Weights of a small GPT-style language model, trained from scratch on English Wikipedia.
Architecture: learned positions, tied embeddings.
Each number is 500 + 25 x the weight over the matrix's rms, rounded and kept within 0 to 999. Layers, rows and columns count from 0. Numbers have three digits each.

# layer 2 attention output (transposed), 256x256, rms 0.0356, rows 77-154, columns 0-31
520501522500490486518508411472553504530441494496440477485487520505532500522556515465527482451517
493494522497483481502529563526481505557521557503528497482501498517490533541504451467466505506515
487464478490490488504496496495498515449526436542511504471505494532509507485490481489458502521559
535508523492474526522461529509537456534421551480500457509510451500501511487500518458543540466484
543466466513504490509450416487485495441517512532547505499505472479503489477412521512474502506493
468514475544524495521518518528546496513497454482481499446498511499549500503515499478496495502523
503508465526523506486525575523497506515536547513537509491528496519475517530477478473505507529519
459489491513500500538440574508468484450539469485510494499500503461498498432431576534471563530534
494491461535516424569447439473484514497581525495523498489490505449548468461473481495422511492526
500481446560525526502446427485496528415515478532523535515514515506495438524460508479543483528497
466498526461477445501495555513467514506546510520493490502496497524514514522484444460459541498558
530479461493491496490562482514544523562471528512515488471530489516486522571550411461436441486450
484527542541553536517503582528523514538501512475486512505489497559479501529523489452540494523521
484507474499486484503487445507451516468510496500549545518497517441532465506504531547485498490455
493526511542532546534478541502564482514457524470460456483495483541475496487500487458579525487532
500477448511514485466516548506497529488502487499531504452500479501526501493472439478479540498498
535509532514533522505483454469492475538493537479491500534485527524474483497541540502520457506496
493497567486510516494497595524468492537521591470530507510488492498476527495474518539508545505502
482525460480510454481517428491515512538454464519490504466510517458560471530525489493483481489494
520501537537534550503523576525513500558467547478527503478493498505471509550485479517505488517478
516519508495500494500464464471524461492480480481496489494492506494497488433498553520527507491514
447502488492491525486544617529488510495501488477480487474521495488488514493503482511498543505526
535504520514511511524490488508514478575486550500513491528493498566482530537562511481466437509446
554466564504495516516473516509496494531481575463538499497475480521476542512516507483499535479490
539499493493497440539446385461462486483502537548520519515506536453519479548463529485446484504518
477532479529520519499531519509579490580421480471455473449499505507508519537558489457523466473510
515484458499495481476496468510508517488461475527543507474510473491545498519509485481481520492483
473512425513498517518479470475517501424544439490489495496503530474522453429488528512506530495509
495488537522527554524494593525496498488488547502501475498506506519475519533462492498499526512529
526512501499504527490511472487502494474501499501502509537501511518473504486494540517532474506457
531475578493496513533472535518476504529489563512499483522471515527481528558524483479486509486538
516507525470463454496511441509467515521543552548534510528513527496514495570516479493449453494481
519503504521512544490570540515530522592460523465515495467501513520473518581584446482485452490461
490508505505522504496508561512468493535528552479518502497504502489478515505473496524479507533500
451547464503537471480526484500522536547494472469477521483515498494519472491535469473531475482499
532481516505526491495499533491479508506503580497550510501507496488472521510444512522488523518466
520492466475476478478485473507522504483505460514514511495508489545492504491526486452485493499503
494501490514527538474548602527498489512543491482504501490500485498464516463491484521494505521495
480496497501501533486510510483475489480573487476475492525501499550443478426505509519508478503504
472495455520526459497521538503471520533585540506537508505496502517487519494477471500458480543484
549511529493507489523477415474511488517481526514490511537498510520484503511529531485504450492486
531500490540519535501504437479554518505479484488474502504494509504482469519535465473560491475476
522485482473482437492493429483457516489558531521555536524487520473530500511494483522462475510489
472518514448480506483553550518475517547449472487477519502514496515469522539577498500462482499493
491484534475479511505488539506500529414489422497470512480484503526503523469512504493514561492585
497465486494473481490508534525477530479534496520525501478502498530515519527518455474464515504526
512524502496489500495482462478520490481503493495490509523499503501471503472506534504557495487488
514462548439451548488469536517509475433437473516471457497488490495509514506506515523523546481545
519525513527528499521487488492513501505521522483490528538496504510459502491494535486519483499465
471494487490505501458540564510463508533556518492533507501497504489502496497481475535488499528499
496513526520526566504495562510514482495487534495489484521522475548460517498457508483538504510491
496500506540500511508471514521497515454485498501509490519503463514443497488479496472494494476526
511490506510504501503507498517492494495479491483496492484503487485523484494513515503496500485491
495508503517508507495488506503535495472493498531509498508511485521467503477481510500501517494506
502513487485510483498514483480473501533527516463492470498502553491599481492515490511499494529504
506496492511487499512489483511491493494524518466488485514493524499599473503511497521516486518507
501497503488530506479494502527500474507508481498505494502511507501475480457505538514477501490496
493497501502493497495517529490496507488501494520508516499507496507430507488495485498508506498512
490509497487455463541471448486481497511489505534521501538488494472510517547514511497502481528483
512494493511513510490515506494489503496499501478493510488495496499530482496508499498513481510489
495470518518502460511463493506463540466504478498511515537479498496537527547513500500500471489509
487523503480492506548473499511493503520497520473512493494480486494426506522503471511483495503531
491501494477501509462494533497485486497512490533492510487522499512469526501485471498488505478512
493496500512493493557474464527485491485521484485524486539478511500545484493520525519506457513491
495460502517509513491490516477529526481477483485500490502498508491532492476494482513514535526498
492493458520536503503542492476519487492533509479505484479515521488533457441493500509531469533487
498510491490521510498525477502518500548474482510489502498500481488381494527522493501475501498489
507477512510501482501501485476479510500498511491482509495493511494591526547513484484518486498464
519500531501515488473501479505468483520505492486480529497492510501559526538512516487501507474475
467489489499471498496522490473519512487525490521477514526527518498534502515512485502533453548469
511510514465502506524472500502476490505491495489524502502492494514470515523499486512488493507540
503520502485511503487497496518482497494520504473501509499482506502495495497518500501505469478481
530499506496537490471528514494532488547510472500489491505490526499460491431491516504501526521493
509507496494502502502489498500512504512503502500495477510498530492533501504505499509484517500508
504504503502503503507492488525513494500500489511501472513501504503489499502498503505489515490507
517497504496498531466499540497514505494476493535492530476528461506431504501474483483505524465510
483517461488523498469542492503517462529557506490465494457527541482536484460510506512511489523478
462514453484459512484527532501553502495500523525501524486543481507475493480494493489500495528504
# layer 2 attention value, 256x256, rms 0.0379, rows 78-154, columns 0-31
510478459518491510455478444501469466448524491503504505513479498504511505472467526518500506500486
544511507507523492508496502451515508501463550492471508501454488474521464471631516535476488501520
441484508524506523534487504532490493510646474476535455518467528506508494519400482496561524525493
478536499456498488475523549516520476543520536476459522543498510527510494480562475537519522528486
530476546461499507463487461477467489476482512515541486492511531507514486547522485529485511513556
502492524528478489437513447465520466492535485504487487521497522505502489471520515536524441481511
587531527524480525394547475513506553542428513498518488581525526502514489608576435487497484528515
519510527522492511463536547527485497502430498490508517524513503548514461555570510495469534523517
562535491426475469467548526515516474525472508513448525486528504495513498517609505521505462512525
483500455542552518518527456481526472464523503487458468487479472521511508544554571562494433522452
476491566486503489532430497445460477486555521502508547483493502508501479383434575520539552474469
560513455506478478429536455519523476454465476519480459481528503516505503541478564490470435462483
523494513511497494449514547495472552580432528488514538501565524512495515487501432442483495493503
482501484471496487531504465532509430466559454526526472519459500499488490545522518533493454530517
518506531507511504480495487488489483507511518507479484502494514510524479503563534545502490497508
451521457530471503499555525545511528473476456498529507463474491481502505522444488469493532496528
469532446556470509461507470534499529489474463472521486539504506515495516523433470467516462489478
502502524484486491510498487475472503497560542501496517446538484532508508513528508519491523512511
494531462486458508458489467538475484470530483531493520517521512534487500479471523534500517508516
480506543523510511531518527533518526512494489484523497506497504510499487556470460473510534496527
520488504523505492485488414473468486505481512509530471506514505496522509494541492483501458511511
496498480494488481487481523540509530458504474491519515500414486467483498435363488528531579482483
483528439524494518459494552535470531497515478501508518534505513481505499492422504470498514465534
439536467527499511457547546494491501511521466477447488464487479509514488513535490530523558565490
526481537415476478517438444482468463464569492522531494501535483496498506513415519528512538543546
522514518493491499459468522461489513533511546478472518496548511490510488459530530524533502517520
515509578518509475523507530517479481534443517501518490522497522498508471544564461494493486467544
481534448498481502473517448493501471468507462509463513523491507488506493493531520551518476544466
478495552510485506501486507516511508513508495511496498504469495484484496475423480472530529466502
480503414532521515451524492526512521474495484504470495491501495518496510547440572512478495498465
460511443509535487512493510502518482486502474490477520462477479522498522463475521536517533523448
490468503470487480484431478500459508474514511512545547480510517478493513405376582507516529468514
493514480521473520448494462512503488475493468503483490510496484526505506493503488518516493511497
542472552469499495553501474507513471503500516521522495471553515532493521562475556470468450503486
460566481512467523475489497552494495495537470490472518521484501523501484436472479509527520504502
488499558501530483533496507484523487524517514500496498488465520465502506470515524513527486477489
514477546531484500483488452487490497482453497506546511524502505495500506472500477490502499479523
490492503526505508546510499560517485492422483502536492534462500469490508525527481504485473475485
500500492522489514460484449492527472430472467495470504560443507512490484462513503540489492490479
463516460504468487493525558480524507488510465501467495467495503479482493479441495479500520492490
485503528430488486536513552537487479509505505533522512487524518514503482491485539493497500486528
502496505521511501478509559513515542529457483498486525472508504508493491489510501451484544449496
548482497536478492497470458482472532500498512495478509494494486475495552461440508478494473513456
531496506547529513476530502470507524509443523484476483500506485433518512521600498457442436471493
506483471514537496485485488490490473490475528498492512515452509497515491486543538541503468493500
484491529513508495505510542503504519534509461515510495515485493493498504503476439453498517482503
502475498482552496554506479487479515548561530489495468477499505468511511535512524458528480464521
510527497507476497460532530524523496495466471513489506502511504505489496491427487495488501486492
510489484521485511505494460506513489487466512484511502499497497526504499486512508509487493482488
464541464455471478498495461514547438482523449499489450531461500487496493478483480538529473527464
496531460475486494488508505518518502507509498495497509476512489482508458508502537542513491507516
487499476493496499493501498493486513503513511495509504488503512503502498520497519501510483511508
543518521476490504496492492499495476504499500510498493495492495498502476502491480510499497502507
503493516513493504517505489497533497485475497504509486502473497505507505488499474485492524480470
502485528514502484542511507494500493516490502505513489489505502490502508501505490515511487489490
500513511466506489528493503459481492523482506488508498474515508497493503523497509499513498504510
495504487485504506488478467479503494491495507511482508515503488500504501505516509504513449518498
484513513507521509507498504488535484519510461502482498528469503501502510496531490494504535485455
491494491501495476504500478488488489508523523488501488498508499509502489515527511508516470501527
494520439483477510475504506517502518511490503494473520477525496490506498423494542518493491510484
492497500504493495491515496487529492504509470504512496531495488491496517457493500496510489486446
517486541460484482527503506486483485508476466510488490502518493496495517522474481520514500510497
476501478537530515527510500480507538496447508499500507493473529509506491486529505532508497516513
495502504522486526510493499520498506495517514491506501485534492489511492486506506493493471505497
520499538509531506498496475506489495493522516505513515502504525529499463546548492470488470509515
496499504470500502449473485508506500479506494511513504501525500516499497485492498441486517507520
522502471494513505453505526541489520512522485502475507483501493515474503483491508511476509509532
493500450473476498490524537516500533477497511497490492464515497481487507479469495508490524494533
536507532484531496519473531468504486504491494513502502507463487511502492522518485476477529494480
500495487482508495503500515466537511513469502506498512492495497477489519456506488500477515488476
489509503496495485479484509521494501502481483503504491509484508501504508484496503509490490507530
479506556492500494535485502512507512490495530492523514498542502521495486515481494493487500470527
502528514487494508497488515525528494487493479503483484494523496505484516492465500495480515500476
471504510505498499495524500523492496511488521513520502480507525501505511524492510489495531506504
499496491504486498489503493513468479484539487492501479482530490497491493532483497521495490515551
533471557519525492536511465482471486479523499508527507519495522519490500546511476441503488521529
541461567518509503566475480441501452489481489511483493542487505497492495560517472482507512475469
# layer 2 attention query, 256x256, rms 0.0239, rows 128-255, columns 0-31
491526547508502522524483472499511510475492544509488418541539474534514504491495529474505553489503
517492484461494470494492506504489478491520516509497455495496507484506505454534472504503495486526
457500466533513531521529480478528518486490516514529497495507508486518486503513509494506486500482
524503479549499522558493474503504504488432510482488477518513524548482512538498514523517511502527
535493503500496458486505500502476494506482514497522513507478504472507467437511474510524485506471
514490507523489519481488505484536505485514528523529508491522535491510489477484485483496520491465
515515507521491522467516491489505483496543496499508543485504479485448482498531515471524491498473
458531500502506469527502481496578508486506448518477504473527499479479517559505497476531492452485
490498533490474496450479484508475522485528508481488504506539492520499486508480492505470495511577
502514517551500487468521508526484525464526478474470552474483508492489517543527487506481451510500
507509501493486486479472480514509513483509505499496461476497504470487470523532493486544524507518
508469541498476477533505528488529453470468496530487511513493443477513507560500541503477504500486
508511521481515492469475497466480499494496512476505522519465517499482523464526484533498489497509
503526494515496502525484499494470483523487503489512502550478521502478532548488514490508505507480
490540484453498498477469517499505465487482458470494509500489497507480494450507493520501509492516
518509525525493544496496521500499498502517532505463528473495510493500523486474464539485495520495
505481509511515527534472502523534535473481491438455439503537570507648477505476504513445557536505
518529521510474483480486479506511477469522506538517476491505522476441547519510502491502471497495
516503511518505512467496482541442498494493479509497505475474492493511460521521464489449486516537
521467506453485516449535501524504504516515507515526479487491488497521520449512460522482503476492
482494483454505531521487510516517521503468519510446502513519526526533458483500508519465546519529
508475494482520532518466517529563508482469481547487503500545506526506492505461495480492559487473
488476540486490501504493501491547520497494491515527505529510501439492509501510530493524498496511
510519487499481555499496483490505508519452495527513486541509515514500539534510473507470453481491
499515492508516484512536464495482486526496521492493532487486482432534469511515479518546505500534
519491511478482519504463496535539531471485489531472434505544549511490491534498529499475547514479
513500490489512496496513494489493500498462480494496500490502482479513524499519521501519510493495
483499492471504572487506501488494493510507470523515523485473506516496505461463496518475496526468
514489507533490555528509514524512507504515483481467432462506546492570496504512497494497523501517
493480492472491515484496518473468485544519472495536543527488473531478483496476509499503512512546
504473482487514496513506498517436528513505484488541522548474520485503490467480472488492493503512
482447470503537491517503504530492477530456473489504484513516475522501509503485510521493493457435
560461448517474492503503503487468502493465500499520501514492529473499511450514502539489511515476
529518484556518534530509497521455485500525495428502476495503492526600482467478489505498480532513
486498489497504485472472500499524506503537479496500511520461481456489508482498494498532500489470
496490546496465508492541463486541523503516509503475494500538500503519489526485543503462525489533
462520480459532476492521499484532487509478515488518486521527523477499460423508483486538504474495
528501492513526506506518506508501482505485504454486457499511515548607447504513477480505539503535
475504497471499445510501474541509544485536490500487470522500524492460523500469537486496462505476
483496522524468518485500488481555500474465502520484513487518477524500501507499561489493512520537
483516478517509519511500499496469487517498496510479515443488539465488479502498516515510517491463
493506484507500489525514491481471492486481527489509522475488537491505515513508492505504479514426
474513502522487527527497506481519489496513545521499469501505496491495498499513472500484502492474
532509490515516495548481495486510524489500504490479458521551523520558520507459508477449531533506
493500498495524494545500467502487506509481479489496474510517520526512537523479497498472500505483
520520519494515494447498498529505502490504476457522486519496513509483507510524452526492478497467
486501510519527527530513497514458497522518483518469478496501470525510524538479501517503513490527
484501524487509534504518500476561507546501483501505511544496494484522507493460522481529550487481
504489478468485460475488489502503483463498508517525544518509493470430532499518502503506473494453
481515519480480505478476487528526522489495505534500463530495544530468504506499549497473508508495
505521500528486502490526513502526522512514489500462542484510501477488487525522524467476489518484
482515529508498513495455524535500513452506474539500472489530503526499490517479501459462553483507
528483499521505516487502497480505514490486491499509487484473497509487497507549498489495482507534
481494467487508489495527515467514506455500510498502489491514536541516510492512483520488527515513
513509505499498527477488490525510489457532490506509497505511478506479518489491499507473505504539
475499514485485495503507500507482499512529499521496507459502533518486474480515521508508510485538
483506492505526524529529545523505477497503495492500494483518498489565446502517468512495520487565
518502474515499480505512505497469514532463521511468516444523485508506458526530469487517491512527
505524518494512480478506519489468504464521482484514537516497510520490501539524504497479513541507
500495486527514529506532512496505501501489487428501507509510484498577502512477489523515498509492
513489499522529520526481512486491523471492467467444451516508534520618453493476514512496525523507
524503505490494465488516478517511516532506508495517490494500528476517489513521479476471481498485
490486501479507490493512501504515473495456504509515492540479501469521540528518474524547475487466
518527517529531503485490491530453493492526497489531515481502525505506482467524471521482513517539
525488514490505506498509499504454481492505468480484508485503490495516536482479500517442491517474
432483528505484517504507493466535502450502514472494461498496496513498503529526542524516517491508
531491510514524545516496518496514509486484491464462448485522513518605484518493501481530533486520
528499485514500502463493490497447500489503468492512509522488489506505544501520502496495486494502
543505487492512531518491491538546516464472511443447470513513543524646487510508516500474516509481
496487532513516492548461520508535472506494472510509474513504509512488484514474529494494542492475
497478515486509486514505525502480525510507467500487483497473500492496498490486472503486532500510
521488522499481513470487469515509499488514491493507520553522499483483570507512511504474492510464
479510507487470483474456501491539495469505485532515467497512496504463545536503509495506477481472
493487522477514470516496513490495488534517525496503522484480488485506475485494533502506512509513
517486496496493474478478527524474524509506492491501507514494508535488512475521520494510481502479
520521497515518527482535499495489514506506491470500526524464519494485519463523518524476481519459
488507511481517494470485518497453519500513507492515510490511514547499493483484490497487494470490
521491430467501483506492525474495493512508506504507520531502513450505513483492480477485508474477
493478487508519517534557526506488465532450494482481511499502490510549426484503492529495536511564
531512526504493491434481485491522502482511472489505533518478467513481507506523507488516458498474
520488523473517520469516507521463466499489522480540492530501498525542529479510492500499509539495
510533498533510507467502503475461539497512491486503517488501518484485503493539461511461469519546
462503514513501504460518506441479481502502522559529539495496477465381541519523518486556476476490
499497457463497509457479525494467518506531527512535529465509503485495483501508450529498539484522
484466540519526493507516509504458536509484467490467527490482494496492531532479492485465490522516
536507528486483540469482497525488476489522508506531541544494520506480522488492509503482520512504
506494532515507513495440522532520501461499462544469457505515517512500522512485535458471502517485
483488525468498513481496499509499533501536494483529519514515530510497511463498471501478470493542
500489499504504528496465516508500486516513492493539497498485513523501512501510508517516508478528
481512467507515495496538509486506498488498485498512527469475507512541461482498476508528487495530
478497533496520508480503488473474507510492483465511477486495520484492505486537460519506505505516
479451506523530505555516519502451487507499493489488508473459506505491522529493483507473515509452
493481533485481562511484483469589514469517518516463499563520498504477519511492506520472527473470
536511538499497510459486492497499499496499493479509550500537535543493488479490476498485498542523
466482507522479543457478491533493511490497520487509516478504468547497514523506509467483501504554
472480505543515507553487503522483501507497499498454503468510456496472514552478511491509508466527
503496517497502452509528477456486524493499514476486555481503504496501472515496494502494530509517
499496483498517470543535513503463500523500504477487513473495496508504471511515468474488486517541
496507480515473473490487479485490510493528527488500490489526504477521513489494502499504487497522
514497468464486467477495507478505478481467494493460504516513490498493513481512515482546476485491
486520482570539474535518515490486508509538506507488509449499523504502468525498517505512503500488
539491506451512476475479490522491523467531519518488517539490495509491511483501487509488519505508
510496469513534524527498507476475509468497483448463451504536514534624473486504484534462494532528
493512511506545476552520475558493518469492496478498478451539538542500468486490503490501533496546
534518469459506475494484483497510511486469525496478492476520495492511491498530479486474486478508
517514505511517504543547502474472485548478491464521505492483471481543481499521473490534501484516
521503539556481531503479502502481476476552498526472526478520444556515518537441529461439523518498
473474518522494538535496473483540495508468512539472467479480478496516516554510506512532512484467
519457499485504459502522491539480487521470559495512491508492547489495465444473502494535525516496
553479474474474497475522477500451479524502531486547504550476501541514502463484480517494510507536
460517479468512523498469517495544514508501476559495454525500534513496492528510501502473552491498
495511510497481509498482499513524496486496499515509463486523492501502499482487504497517487499500
464509520509486503530473504509546494502496490527522448507518449520506510514491519496502492512521
485494451483521508512506510505496486521487495519497496476496526528509471514489534471494484493484
490521496485489489519506500519530511499493494523493497514525477546521496523482553487460503488514
506512487489532474461523526487422488550463481524506545477488555492511452472503485481432515551542
499523522510490517534498503490512501491513490522517487485539467515495508528512515472496506495556
527480472525499513545488492529497522468497505483470470517518537517583494490493512523465495526522
494454472497463486498495498503517506503484512514493527498517505468501496488489509493569485514471
528549491509511469497491492488503537483513514477531497455459516512508493469514465530521457477489
523497493495518519525469494523476534514493517520474476495509497498505477534492483481440523504544
539468490485500454489512478506522523471472538511506514513481541471508488448493539513505459506470
519475478526529519511510526530504511481481484466469476494484519501631430515481508520506507517523
502483478487482481483487495485494515510473486508479518521503484442488513493503478509473488522445
470480484512520507519520513497517489490513503480480534470516518487469470456501526513498485523525
477489501509465453495473496485486496507523492523521528520471490484391582491498511512512457508466
505502492488522486493513506480464519493500507478539475491463548486510511510514439505488488495489
477492471493510522527504520473481483516477525518531490534484524527495490474483503510487504489507
# layer 2 attention key, 256x256, rms 0.0261, rows 128-255, columns 0-31
504471520467477472514477510509490498488487495465467536462475467481513495489491493505541526528501
540512488472536511495506504493491494502496499484473454478508484457528486491524473504518520451478
511484529491480485485469510513491501497483523524504520490511483475465502483500520498493478499510
551520487472455506506520483535499474519513543507462495419514467530507554533501520490490494508510
537519505496501496526486498500503482492508541497515473504494489502487494480492479506524473505506
514475524505512499513468489470485506482509538530508486492494489465505523491523530536514503556475
493477466502526483502514499490505478528489467500525477521470523449451498480516482511504569484451
513490532497483503500552494520532499480521509486516526507485496455488490502508496503500492494516
487549490462511496523476502471481480525476443476461517511500512536514485530496496490504545534500
520500476500533539515545523514503505529525494491507501496476480502507508509485452523495514496488
424461532553474488501546485488532531493510532525522503528496501529492505506542521507468483502493
557472519506475478513442478477477479492511505484479507500470498472514510543485462503489505520480
496503497476520491499484509504498479500491503504511503509523498499521490489482483495489519503473
533480492496508494493463487527526480486473503496492503486497508550505503510505511495468519494531
493502521507486521513452492506495495486492517503514465497526526555496515543521508490471488479511
515539465475554496476474516503451499518478498518483448438518475486521520495484500551511496505489
532507501467465486490531497484475513481525512504526574458533481516516513515464507465513462512580
523521499501532520492500493510522466518489499468495466489479481459478489448535482548524511458468
520508495515541481545478510481466521499525501497482511494470483495494506505484457522521491529485
469490473504537495462503504491498509494510529496511479502488516490485501483537500517512480490466
480499500498507502519453519493500521457497470513467496492489532524531501513486571468502488515516
510488524499446499509477506505492528465498493438488511497538509538552468513495518507485442496513
537511503503499502537512492445500479471476471490462489489488489492508493505507477516533543459476
537522523509492517506481505526551492479508542498486540483505487460493540530482492492496508530515
474509474463473494493510494490493494525522497558532547484491531462449543514513478492503500449520
497467495506485511499506487541490490430508494372508503491493510564591445461502526519482466539500
492473498514448477477509496513498512491510517512519535541536517495487468470486493486490447521532
513477489498510509510484489530476506463503563501510522501532492455512475526504480513493474502516
498495499485489457496492513509508545481492512489505555502541509515537477504494537488497475484537
450539518521491501461417523498509512502488484491515490495490525569495498531516524461492531500537
540532509501524527471490509490489503536486491481487493490515504510490494446487489478499514481506
481476558509497509518492497498501517504506481506495533506509506493497524507494511486491487494532
479475475482470485494465515516474480500504486570512524507515523522501502579500499485498459528494
515511485484483471507512479468472551510522532566482543478522483454489506554488491486514470482546
505533521505530485506527490487502484485487486470529502513512491465511483491515514510480527494512
477478517477490485546500499493515505469496522469486495497470491533481513512495493502469520483491
557495490475536521482540498513485476497478478530494494514502494492509470481511473487492514487512
513513475476475485489496514481511554493523488511491565506529512524497537522493529498467493508547
483525500506523539507487506477519449519459510462500460481505511538526485496480504496498528478457
519502525464469484516476501501511520509506487507475500517496514516508500521526500495489500528541
498472486494468485530522486539515535484508527498523515516493504479499476508512516493476467488548
515489544497483508480509488516517498501512519536523533509488517507503516510473500508502464500504
505496528504524495489482500492475479482503468511516499528462479464518527463521524512522498521504
516515528504478512505490506473484525515520478503470522483527496540533506566513521483474480518526
536487488514463510543468490510520508480505489519505553501523502537520516554464531466500494498486
527565492553512531490482500486513496468505498497509464480480495510494534482474496530535510489477
475489495517507481521457491469502511484531529491490567492495495468516516531478518476484496512519
469509521472449487499503503476510498464504518479529519493531500517467482532498522462497459512532
496472475501514517508514499497486452514503505500490476496480501476489504484499482513489531517459
522500506507537534490486538525524485498458498446498485547513532530567463487502523529517509526439
490498533501492518517493519509513486473506528509510535500473519528486522527534504510484505534532
498482504484497486488472505520501513512514497423491480476509498522559451462512523521498491510495
533520516487518492518515495466511478488506530509473490527483489498507512515501511515485481494488
524504490461515503479495501507512511525466523499516471503527485479529497483484486515501486455477
490528459517531493500478524483487511517474483468517472502533498485509486506495502503513522513462
516470488482499519511484504537499511477495494486495511515476490477532466520537478485473521478521
494481499490465461477496503514484531499531504550511514480509507475483509493500504497477486493535
506495520505498529519506516485497522515537510548470505525476551515478533476504506505467470501519
513536474529524521489491503493515509539496515500499457482523481538525509472476472527496551477495
506513464498462499509501472491496535500503517532505524458533482454469527536502482482497481448564
497505487461447486476505493471463516482529513483483568476512472529518507552479510502525450491535
517471515503523544538489505477517508505473479481501513512457504484499512512544497508486485468509
521523511511488529473494460526483524523512501485508500471514515458477525469472515489521489486457
501504478485510481505445520476481487541456462491497459505511480538541504475501512508513522524462
475495487498477474479470505486466507483497507497518508521497509502504494505512501481497441504543
504467514478446485468505492563500500500490525482518487493504499486508508483501492502479476499498
499517488478463493493498488484468552480540542506499564508555494532523509538492511476482470493550
504498464515504508509467527462499502541510509497483522513517493497505516527506487494507502514484
491474506468454470488513480492449483438536504521525577500540480522533506521452537505505484530563
509520540493496480503471518473488476470499505479483496482488492549506523549500502483513490466525
487494476512498505493535507509494470530487457457506501541519476476535490505495502472494538498465
512523500502526538483491502489516480529451487433475462471494490476504506487515478495551495486472
496492476489482465510521479533510479499491515457512466515537494515524470459499494486502567519451
491541489499511455482505522506456501511505505494523451491502521491502480457515490476522491478524
505475458511541484487484494523549478518480505496511467512485487491490526493490484491487558493489
483498496500493514516515495529495478490520503482497508492477508479474505501503461523485521489485
538522470514549511493501519486487513509476489504497500464487481489519461481473489506507521492467
507481502497494513479538506479500490493507479523509504517490535503485480506483496466480507503508
519502518459470497504476504483474546468523497539492527472495506530482524516487505464486470524568
498527476519526506523491507503512469510477504453505489514504496443484520485507467514539534526465
484500479492485513452464489480505532497505507498500480497521509571492516507485484495527526493487
498538497514503510524472516486506475521483491488472491533513505509509499528487474513502518535459
502487491508517505493516504538507468518480532457490447500492483486490484471525462516477513505461
437528512510505515472509506517489538505521496527529506479520533510476468474515549489505474541545
545490496515530522535468500488487497520522495458493507515488483482504543486502454501490527473496
517539480506537517486492517505501468492473508482487450486486490472523497477476488527529505502466
500510496503494497503453496488506503473496497398480457505522520561573432492511538516478509531475
513489503524515490487500519487501498488502493485487513483488486502481474468501488499491534492471
493518494492483490503468501503495493504475512477513493509512476524509493465488502505509526484491
506497488491465475487510492532511498512515513569504514510514495497464538498498478484492516466514
491515515509490510512526491491476494498489514506549510467512490501506508486501457500513509490505
553470516510521518505498508495480494497494468496500525501528492441515507480481484500518526479555
502539495468483488517510510502497477471460506467483495434473485487501518519495524511524484495508
545514479516531507504495502458518490506495507478501458491500486533504495505501469541520509508478
502471496479521509511433499482492532508504464487493538486504484497497520547536524514504515559507
480500526529516517506479488506496502504537481507490525494499521464518512518537520481477525568534
510499490446482507534517505496472503505488463501474495520511523549507472551487507489485509497493
516470519510509519493490507472502528505531527535516515525496557540463514490488517516479501474545
503501498491479514489497514528531503483491472543499531523509516539506475506505508482487498523509
496465469519505497490513475530484504520514523531509506507506502502476494520488513496488468513468
497490525502496518535524512512512516496510510507505502554483492503504524474506482482515472488526
465531472492537483463523524470492500519496476451472496437497486496503466517473507514500543507469
498513487441481485485514491461496542491538525522476552476546467516497505563492508485489501490542
499471485489485488516503509504505516499521488510486490530498485537491479502491502492505499491484
520486507541502483501494497513496475490493507489482495502483515491480512513486489519526498543504
455490497464512471516523496484511501499535489549513535489486476505459528494492510512516500468540
526518519517519475547514499473491512508508502472509496476483500562496453487504480546528492515518
476460521504484484508503509508487515506525546515503519515506505447483547488500526481505445492532
516478488512526486504510513491494476496492521531499449516481485516523502472494491511510504466485
492516474488522499487421502526485508500460498501514507457491509551500504479499495501518537524497
528477511504469508514460498526510486453466494417508480517495500538618470497480506508454499535502
516509529514515496500502494506515487490492506505479493487502522493478497510498533493500483506521
497507515484485482481444507488493499497509489476467523511510486514527485502505520466529475517502
508487494529485501469470513505499526493532517552513531517489524497472507475499505482473464507507
522468474467474497484489496510519501470518486474461529489484482501499483504507513502434496477501
501489505518516515542477518484501501487530502492496456574501516510517498498482447496507500480544
496505562522476489477460496489513521508511463471474521530518488527508490469500528494486498537507
506525559469467528523443515485498518499517472525485521516508487543518497505460538478488492525542
523515494519482521500530483500507511468532508556493491499518522477495467552493532505506493515500
453509484481500513472581511513514506541461495504512498523525479476488476462492490508514504487463
481501530496498511501470496485478517473499500469476487512495490564556462521513553491506471551493
520507464454519505495497516498500493520490515522490472499489504487490484482491461522518497464451
508491500480439464468494496470476540506532495552492572464539489497472533530482497474513464464567
531504493526523495493497494522503525502499506522496500523511508462511499502510512483492463497516
520496471528490498518544486542492497505491525509492480511523502480496474532504484496485527480484
530525489513542537523493510508517470500457513483534443513507489480501506488510467504536512510478
508497497507519502540497495480490509524504501496520510502503479492496501456468449500492503485494
522517500485507510469491508512481470511511491510489481454493494519503471469478514464472513479541